{"d_model": 96, "d_mlp": 384, "norm": "layernorm", "norm_place": "pre", "norm_eps": 1e-05, "positions": "learned", "bias": "all", "init": "trunc", "init_std_o": 0.0093, "lr": 0.0108, "lr_mult_o": 2.0, "warmup_steps": 200, "decay_fraction": 0.452, "doc_mask": true, "steps": 8014}
Each number is 128 + 24 x the weight over its row's rms, rounded and kept within 0 to 255. Layers, rows and columns count from 0. Numbers have three digits each. The size before them is the row's rms in percent of the matrix's.

# layer 12 MLP down, 96x384, rms 0.152, rows 0-95, columns 192-255
101:150169135118134103114085093090155141153101101124119134119139093126136115142149086090121182107141158147137100127106164133139126100124145114119113090115128157160199141134156130133091140182145102
098:114141151125120080147086102126126132135128126151181116160107126095081094152135107137150115136157106118128149129125157092122139098097114062096154162131140106140161120168138131105126134147167132
098:127126164151114125147123093113160150175138145095104139141122121069116118123097134120201113085125105128118129132084103127124101118114110099132139166136114144109114120112078128096146089130135115
118:133156140126170110128176123177118144102155105142168118105169150131139129181110147146124118092177123135120139133077142114165165135176118166148120127147093112164112141136145094172080113128150133
105:099075087127111140113170131119128124052142103152110120124107117145144119067108148135130094112155127133106114120148133104146132147108130160095121127141089113174098171112141161114133121137119126
101:202134068153137088127159103129157120125123120134136110116112157127112103159107097101126154120153122141117153159138113144102123096113115148103159135159089148123166138093134086138134146125120127
095:125122110105151143135152122148127121140082142118107192086133172141113122132103124135066128088134096146117151115128116162141116135118122093117141077114133118084095138125126156149150103129135087
097:112098163149122139112111135163116097131123121095176124125105077171109150089067112143106151093110097077129139154129104155153113133123081115082134142132152141131119158083092092161135138123113117
107:121166122145134125123108143183118156125108112107153103084110106144136134119116151114103150116143084095160116152105107140080103095125095067102152160119073112116132156149084146150165133159122163
098:112130121071123156113145144117088156140123146124131104101124113120139129130097122137156111117100133110106112139149122103106134139137158114139126140123128137108122134155153126159174126184135120
099:109157151092138145152147127130133124143152117158137093161154158120093097171133127155132167079097063137141129139125120111171119119116138141124127115137135069141111158130164113119128176091109136
095:099153117122163113136107164132132100092085101125118150139126145158139160117123106151133162147123155108114099107146076095102130119152066129108099135121133132124117102124110138135127107098164147
097:153120134077174075102109181126122118094154125102089109110127132127089120152133133136162111131150164114149146141132178118135128171121110157155166167115147110090146143140119103133125132143133157
102:140116165121092135125092129129107131168132137087128153167128078138134182138144117129152079143103147132134155121081165148127099110131085135108181137110172115167109116141090130136111153147122137
102:116128108092123092151123156113102148110122152155142112107142129102146166097091112157107093110117130117169108109131076141111132132111159141119123143126168115113139101096118113142134117139123092
102:116148116121100170081083109119118176136154093140100178156153164150095117112161090094168097132105113119143128126125118150119131112137135135154137152143126153125106117141084130141128141107179132
100:115146151102125108116127133122100115150122107151129135126122092129140114121154071151104114116142114157102113100168127133095120131144159109126074072144107108129207178137139121108110109132139144
095:118110119100149107154130134133134151132156173157132181161155154144138081146136144105101164124134073110153108127116139156061136116122133113129129164108108159181100132092143106098117152160090146
102:132141138132117145156094152134191146160125141152135133067137178120145165139161153150140170129090116135140115107152153177152158104131131147077205168170150124152086103121106124107125152125081125
093:138125113103147094121133159117106075119112111104108127112150107129128184117128164114120172158123149155117123118150084121099138137118153141131125142125164118115121090127092160145113136143138162
100:153146137108115130151074147139124174151113128117090138153116104090115109116126136133165104150175137132146124075101136116140149128101159130110084097111124153119120151164138131131128112073124119
099:142116144119130118131117127126140106121121137117179155146130149132107098116135113183146132123117141078099146140113119117129105097145140161117097113129125074114106093128152117109135127118084080
100:122172108122124129133133159132100126111084125139138121136120154166131143148099107122138097131112114118097135113150148151149130112069126161158123134095137110154141110064080116167133122129183133
096:109133112142113152132153164132086116088138137140105088140124089108070114103133135113113110128114117132141112130135110108117117165125113127149181155130161143097146130116117150127116122127140097
107:089129096124136122109093167126118105118180133106164109136133121131118097102142159121138125083113139130100114127119143135124161145139109106103145105143168083143128148096152110093116148095088126
103:094091116148093124089162105131143105141132100118111110133142080163134175145115135112109182132154116117120138174164159119141119166139132107135159155138146147139139152137136183161114157145147137
101:116139115145147113156140125133107077136114142140150109109184132100121175125131108104147156144148186165136116186108144145134153144129093120100082126122122105142133120124151130126148142115154115
094:157162142104100122103128096158164084129123156125109114161154172122145157132123106120123140099153140158125122128144145108115097135110159135137148111118122138107171135155114131105117115109129123
103:164140163133127137134095121077139167090134132154142110136156143152121134163115115144138159135122112127113138160174148090137104131162152114130149098092148158129119120177136169123116088129164090
099:114125149103201118132129110157186113143107165158138119118118129131115122138088120129130110160152156124141147151089146146175138111139122121143118137138132140175153105141100126108135115093108089
102:125131141118081086161111110088140142142143086139139150160132125151144084161099152109116138131134106116169122119139130140137155117125127141112118127107127125168180114162137090110156114117123108
100:113147148090124121130060091117140138118142129122129134066132111114118161135114144087129114084166133159172151115104090136116122120129136127123135054131111115113132155165153117172120170118132144
109:096104131099179136076141203139102137129121127122090140129101109131154158116160167120123155179120142107124121146111098174115125143129169133117107087128147138130084133156144120066114103118081111
095:125106149088106094112142144169122123082182147111137106117135082119100119112150138148123156112132100141085110129108126108160157156094139152097095122175146108139115144125136124117134125125111155
097:175094158168132134113148154116157147155103133123113135129120126118145151125171138140104067151146129146143107184151079137129131111103139136121098126126158148164110146129164127112113159116134093
098:092122110203131158129176155140173122073092113146167137110109099136142079110150189111175122109130129060165137142133147121134137151111095099144144141140104111094090165153119139162119092159143144
094:151136151127145134172172150107124142107150129095084120138129103078105114134104140123187126089186135069130127121134138122083099107141134078085142153142152112105148100137106139157137154099150118
096:070133127129146107113157138162115118113151079103140127113131149135136133131130118159099184122135150221137114128141168114143095110149141111139078112120126129133088149099164138153099120124096175
102:154141139161143117102144133147151093152153112122148087116129140117149142165133112153127168136121117147102201112130112098120100134140105216150149132085145143096136129095141119131145118108126145
108:098142157157116183135140111127144101114136153072151116157115079096097091152139090144088162088124128152123126136132102082129121142174166141162124076111138127155149097110099103092122177116097128
102:125167083143123169102120121140111173127130141141168104130149162116105130130157124160129132147108118170188122112134138160149138120174110148145150128137116143131135076128178168137143086151121127
103:129118085152139151142130085110108151177141086146087122149140134118128124185153111137098134148158114165120092145141144099155097103147154146165111155112138171132111111144065146131142173139122082
095:187133114109119164133135159107142134151125115129113102141113089128137176128127153138135152158165142132116131166145088102147164125114094135147123129102109109135110090129152101128150104120123095
096:155125130130129162203095166119148136103130124104174125102130119118091157097140137087127118109128136120140138157095124141112131136171155137116134120142142112150153182146115147118104098138168127
106:102122137131151090155103116111100073194092142143137201129118151081144137112128169175132102140123137148081102160150110100105141097150130146140129099128129068145094151105092124145111103129099149
098:154090135155144107164133087133097145103164141137119132142138117119144117148077147103094110159107123157120137165127139096146106160058136126120113104121126147143124131153149098135140133163122120
099:154093151135175157119148086115136125137102084126104093153091140116136096118129155125142107102158134102130128123137108154081161111095165137133125103117103111092112121141122148137131135160110130
099:138139155094140147081094120172127098081090121127120141126154115103159131129141123166093140130131152133091115111132141126127094169116102137102161146085144149099154110111118138124108122099092048
100:131136121107096110141155118075114131155130125125134152083159145140136082099121074130127108096140164126132120122151084170144112087110085129150107153146117139120142127139145160140112164093158130
103:128074161123099128101120130160105171135145146095166128138108116133140083120107102107129107141195108128110119137080123096128138125149168109164137086082146114095111150131096129083132108103130127
129:138138104177085146141141139098142139166123106152133124129094135158124141112104142122166106131131126131110139129095127149138132164124137145128092135089106162080138119147153102151127088140110138
095:127130162091125098104132126114163119152123140136167103140175154134121100099147152133158151113180145139082164130147140139159096099137134140172097156140180162078082116124089121087143145125117116
101:140110175105133148128124076114105101100131152152151132131127118111158142127124147101130107099158129103127136107108126179142130119162088102140091078137083145093078104110121101108086143119117173
102:147151112110113141105110135111117127123113155130138078143132147109142120114101096130126132163128162146158113117117097154099193086115140125116110088124124124093152170109150123116126154117103144
100:201100093138120075184128085143167093092113126151123141071118187147118132114102182107124112121123102146136081119138156147145160108128122136177107163118095111113100084082126161075103155080116140
093:174112135116138135127092134139114177175117149087162135154085150118139113152152145108118162177127116111187092112149145116156095173148113082117187144078098164137158098114126159111153114122097134
102:126071101166078181117156126135101174097170142136084137090130146125091119109150146134090125160130136138164125125165126163125101128142112165184152144161135135111137106138134125102124137108155134
098:112100184112122119127133142123112172104141104117157148123114139138069098128148128212126113115134118097139071100124128162168086116124148154137110204145115137137086144127121128102145124156123126
093:133161125117118155163172105144107115135040140172098111165110145095134114148111102132158126141100117117114091126132159119104091099072109115094161111115132124134134163133125144131120093182117102
095:140131152126118131133167127128116162175113109112070156163094106066133119131150117100142072165116144127153153130143107133173170104163106151100123125128129139136173125161078101121160099106134129
096:110093147150129104136123146139130132074152161194132112178151129166174143141141159077147139139134104109130119125129130112130152145110110138111124124161125137129122160131145111123137120120123120
095:113162170129122094111107083136164118114160121076116163174154118099183115146113099125111072152136142131119109161135179172145105172117164142142136135114126131163186106133145120126098130120105130
098:124115113148123125091146152120101099166152147099134124146103113105138098111113074174197106148136116096130132127155101105088154139139129120128132189105149130119106142151142097178158134127129117
100:084121106096088134139120173138072095142134163129119112118138167133140115166171113094105208139145148162099132130163113129136133121159127096191111125090125121116090134109120138143142120106144127
101:090137136195143098125125118130151112092172168135101067153154085117111109133105152152130114146089134130121096153124120072103157121143131127141154138147143087128114107113121114125110099121158135
094:095125128152148124139091112129172121137128110118138123123106114132122134095106102117139138093100133163118142170177129131155126117113111126121148093176133159111155127075138118147109088144119122
128:158150129127143115118105128087148119097136095164145169155071136095163117082117150113158163144132124075089138096093117154132132124102137123106096114100121133153157100164116157116094137140112101
099:104081092129114137099163111118135147128120108128146124102102140126084113157123180163150127136086152107107114150148101106123104120138115099181133156139117117112119140202150170117115131158127113
096:107138120127118141115141119140101144141134096074122127111139101169142138158163109109103171173100120090140133140158142134142129098123123127080120084123126109125119139158111094109107088133159112
099:122113132134111163144163141111125116146146149116139103111102126176126131102136134152178171147112121158148087088150134119113145129122125144096127151163169123126101122125138179122135133107127163
093:113149115133135171164143154151145126143129124156127127146113157140089120139138095109132146133100091094109129149103138123116167130111170121167163100113107157139164161134121084131121103137152083
102:123152095107156119092105133116154122127145141180089134094143120202163112107112092100122133103080158162134115096127150120125126143133112087114127145142131121117077137106116083093147135116136128
099:140095114112097120117159140129131091154132133127066086105161134149135115177165112153164105142124127116098136122107132152114118153094112090138099095089122120118128118148114124108138102119161194
097:124159171143114143126132110154130135124127140098156157132108095083140114131137116131142121154118117108152146169125160114155120120104117129130098195162114132133138140142122138140131102129134095
099:091153092118110114148134099140121112136113073133105141163144133121145140073133139136111134139140125114106102146105100088078126133111099160094097117119125166180126125140112135104104099136137106
100:156110116124127147156153128091130084156121113162118085150175123120129173121137155147111124111108133158116159100126093074107097148112133135128128150181131117161163108101141149136079132143171116
099:090126127165111139145133150110167122149117104145098152095140123198125180118132129155094134121142122106198133140141192110131143104145085156111152109125105054140108127090098128119150115116153133
101:133133150066127114118116131094116131144078134143134170129120135132134101120151114101096094137129179137168137070130125113112143099148113142079158132159137149140131153114135126119120155088141138
101:122079127133171163157119175141131152125154131130167125122136121098106156110134115127147111130112129167130110175162138143123142127139145144110144155148124163136118123130160170132124141149118147
094:105206113112144111130187105106131145138095171136118139133154127146127099094126082100103111128104098119154127110135086116132104147129124125182129157134119131154136107118183137152155133144075117
109:119127113144145149126109142120147121113141139169095186160141116097103113134137121118109107113102151137121150105142149161145104163138134124136164111121125058087131127079066134114153173125128123
097:145111130139152088091105121130104135083178155101130186121108100088150112129127132115093095149127122124102155101137156105157154141124136120104155130087117120128152130123135166181123145102157102
097:138127128168139122151128127120117135141118170111150096125111157131080116154092156142108108077185085113117161102135147174134139131190187127156130125159107144109174191112162139131136146158113157
099:139090175145104148087127188105073147098151113103117167130105129153092160144183131135089156169085144146105147150141164111096134133133154151155083128149122105095093108150133124166173156162116146
097:148136121166117137127155091129129166080102139117142143105117140086156108104137157162140114109112158158092159136117118129155123196142124083132148085139102112077177150156152100126104163159162098
101:165120144118138147114102097127151068147102136119129143136080126162123117095112172121094208129062131128100093102112127147106115141128102107175186107153161162158103133139155144156131144122180132
100:084148129181123134161137104151124151150155143158172128081127143110184146149142104122137101162105137130140143128119093141111110145143145091094131132105115166161144099103129148138116094095111154
098:124131117164113146142121110116125110122135140066123129094105168153150143113136131087133098095119083133113150103113110146145136081163170132131119130116096164107168142134129079138135142144125155
103:131108149153118109123160102144110128113138139125113129111118124166138158129140151102147130128120159115108133111085141171103147152112106093119118149112079097168110111116160130091188105173135130
094:133135093126119068175138106164136114122148142130121125088131131124113157115122125092119142099133156137106116133059114113108146079125112171157103135091130105137138144161116114163118134112121122
097:149176101111126111107134135137114170119087121102092093120141137158094139147107106145112110108141135112116167092081134088169150135135158115110099135158161131121118099119155132163141141090115173
096:143133131140154128123154127145186118149076147134118126155124095155097131122107126141161179142107090143138155089108141149109110143121156134109116081165117119132110117117172110110088122137141184
108:100062127106147147114119121130101145170146103111127119151143124134137161167109126105105118132135155094158139143156167111137122143123148136127098159130135133091124158086145151108135151113113180
093:159150108133102112118099137125152095087115135120120111128161131115168124085116130125135142194117144110148123136150120123131120161108099087118150148110126164103081107107089099151100105137089107
095:138124077132154116115105164116143133143139108122099121147142112143167145126193163119148070114124131078147149181080109103110138145098103141130128143157140136160139100133149150098149140133114146
093:115149127090157169109108088119097144115092140107133129108138146105134143149131113095100077096129116152167139070115157143129105107134165121113101096152150123136105098126112087186155159148150150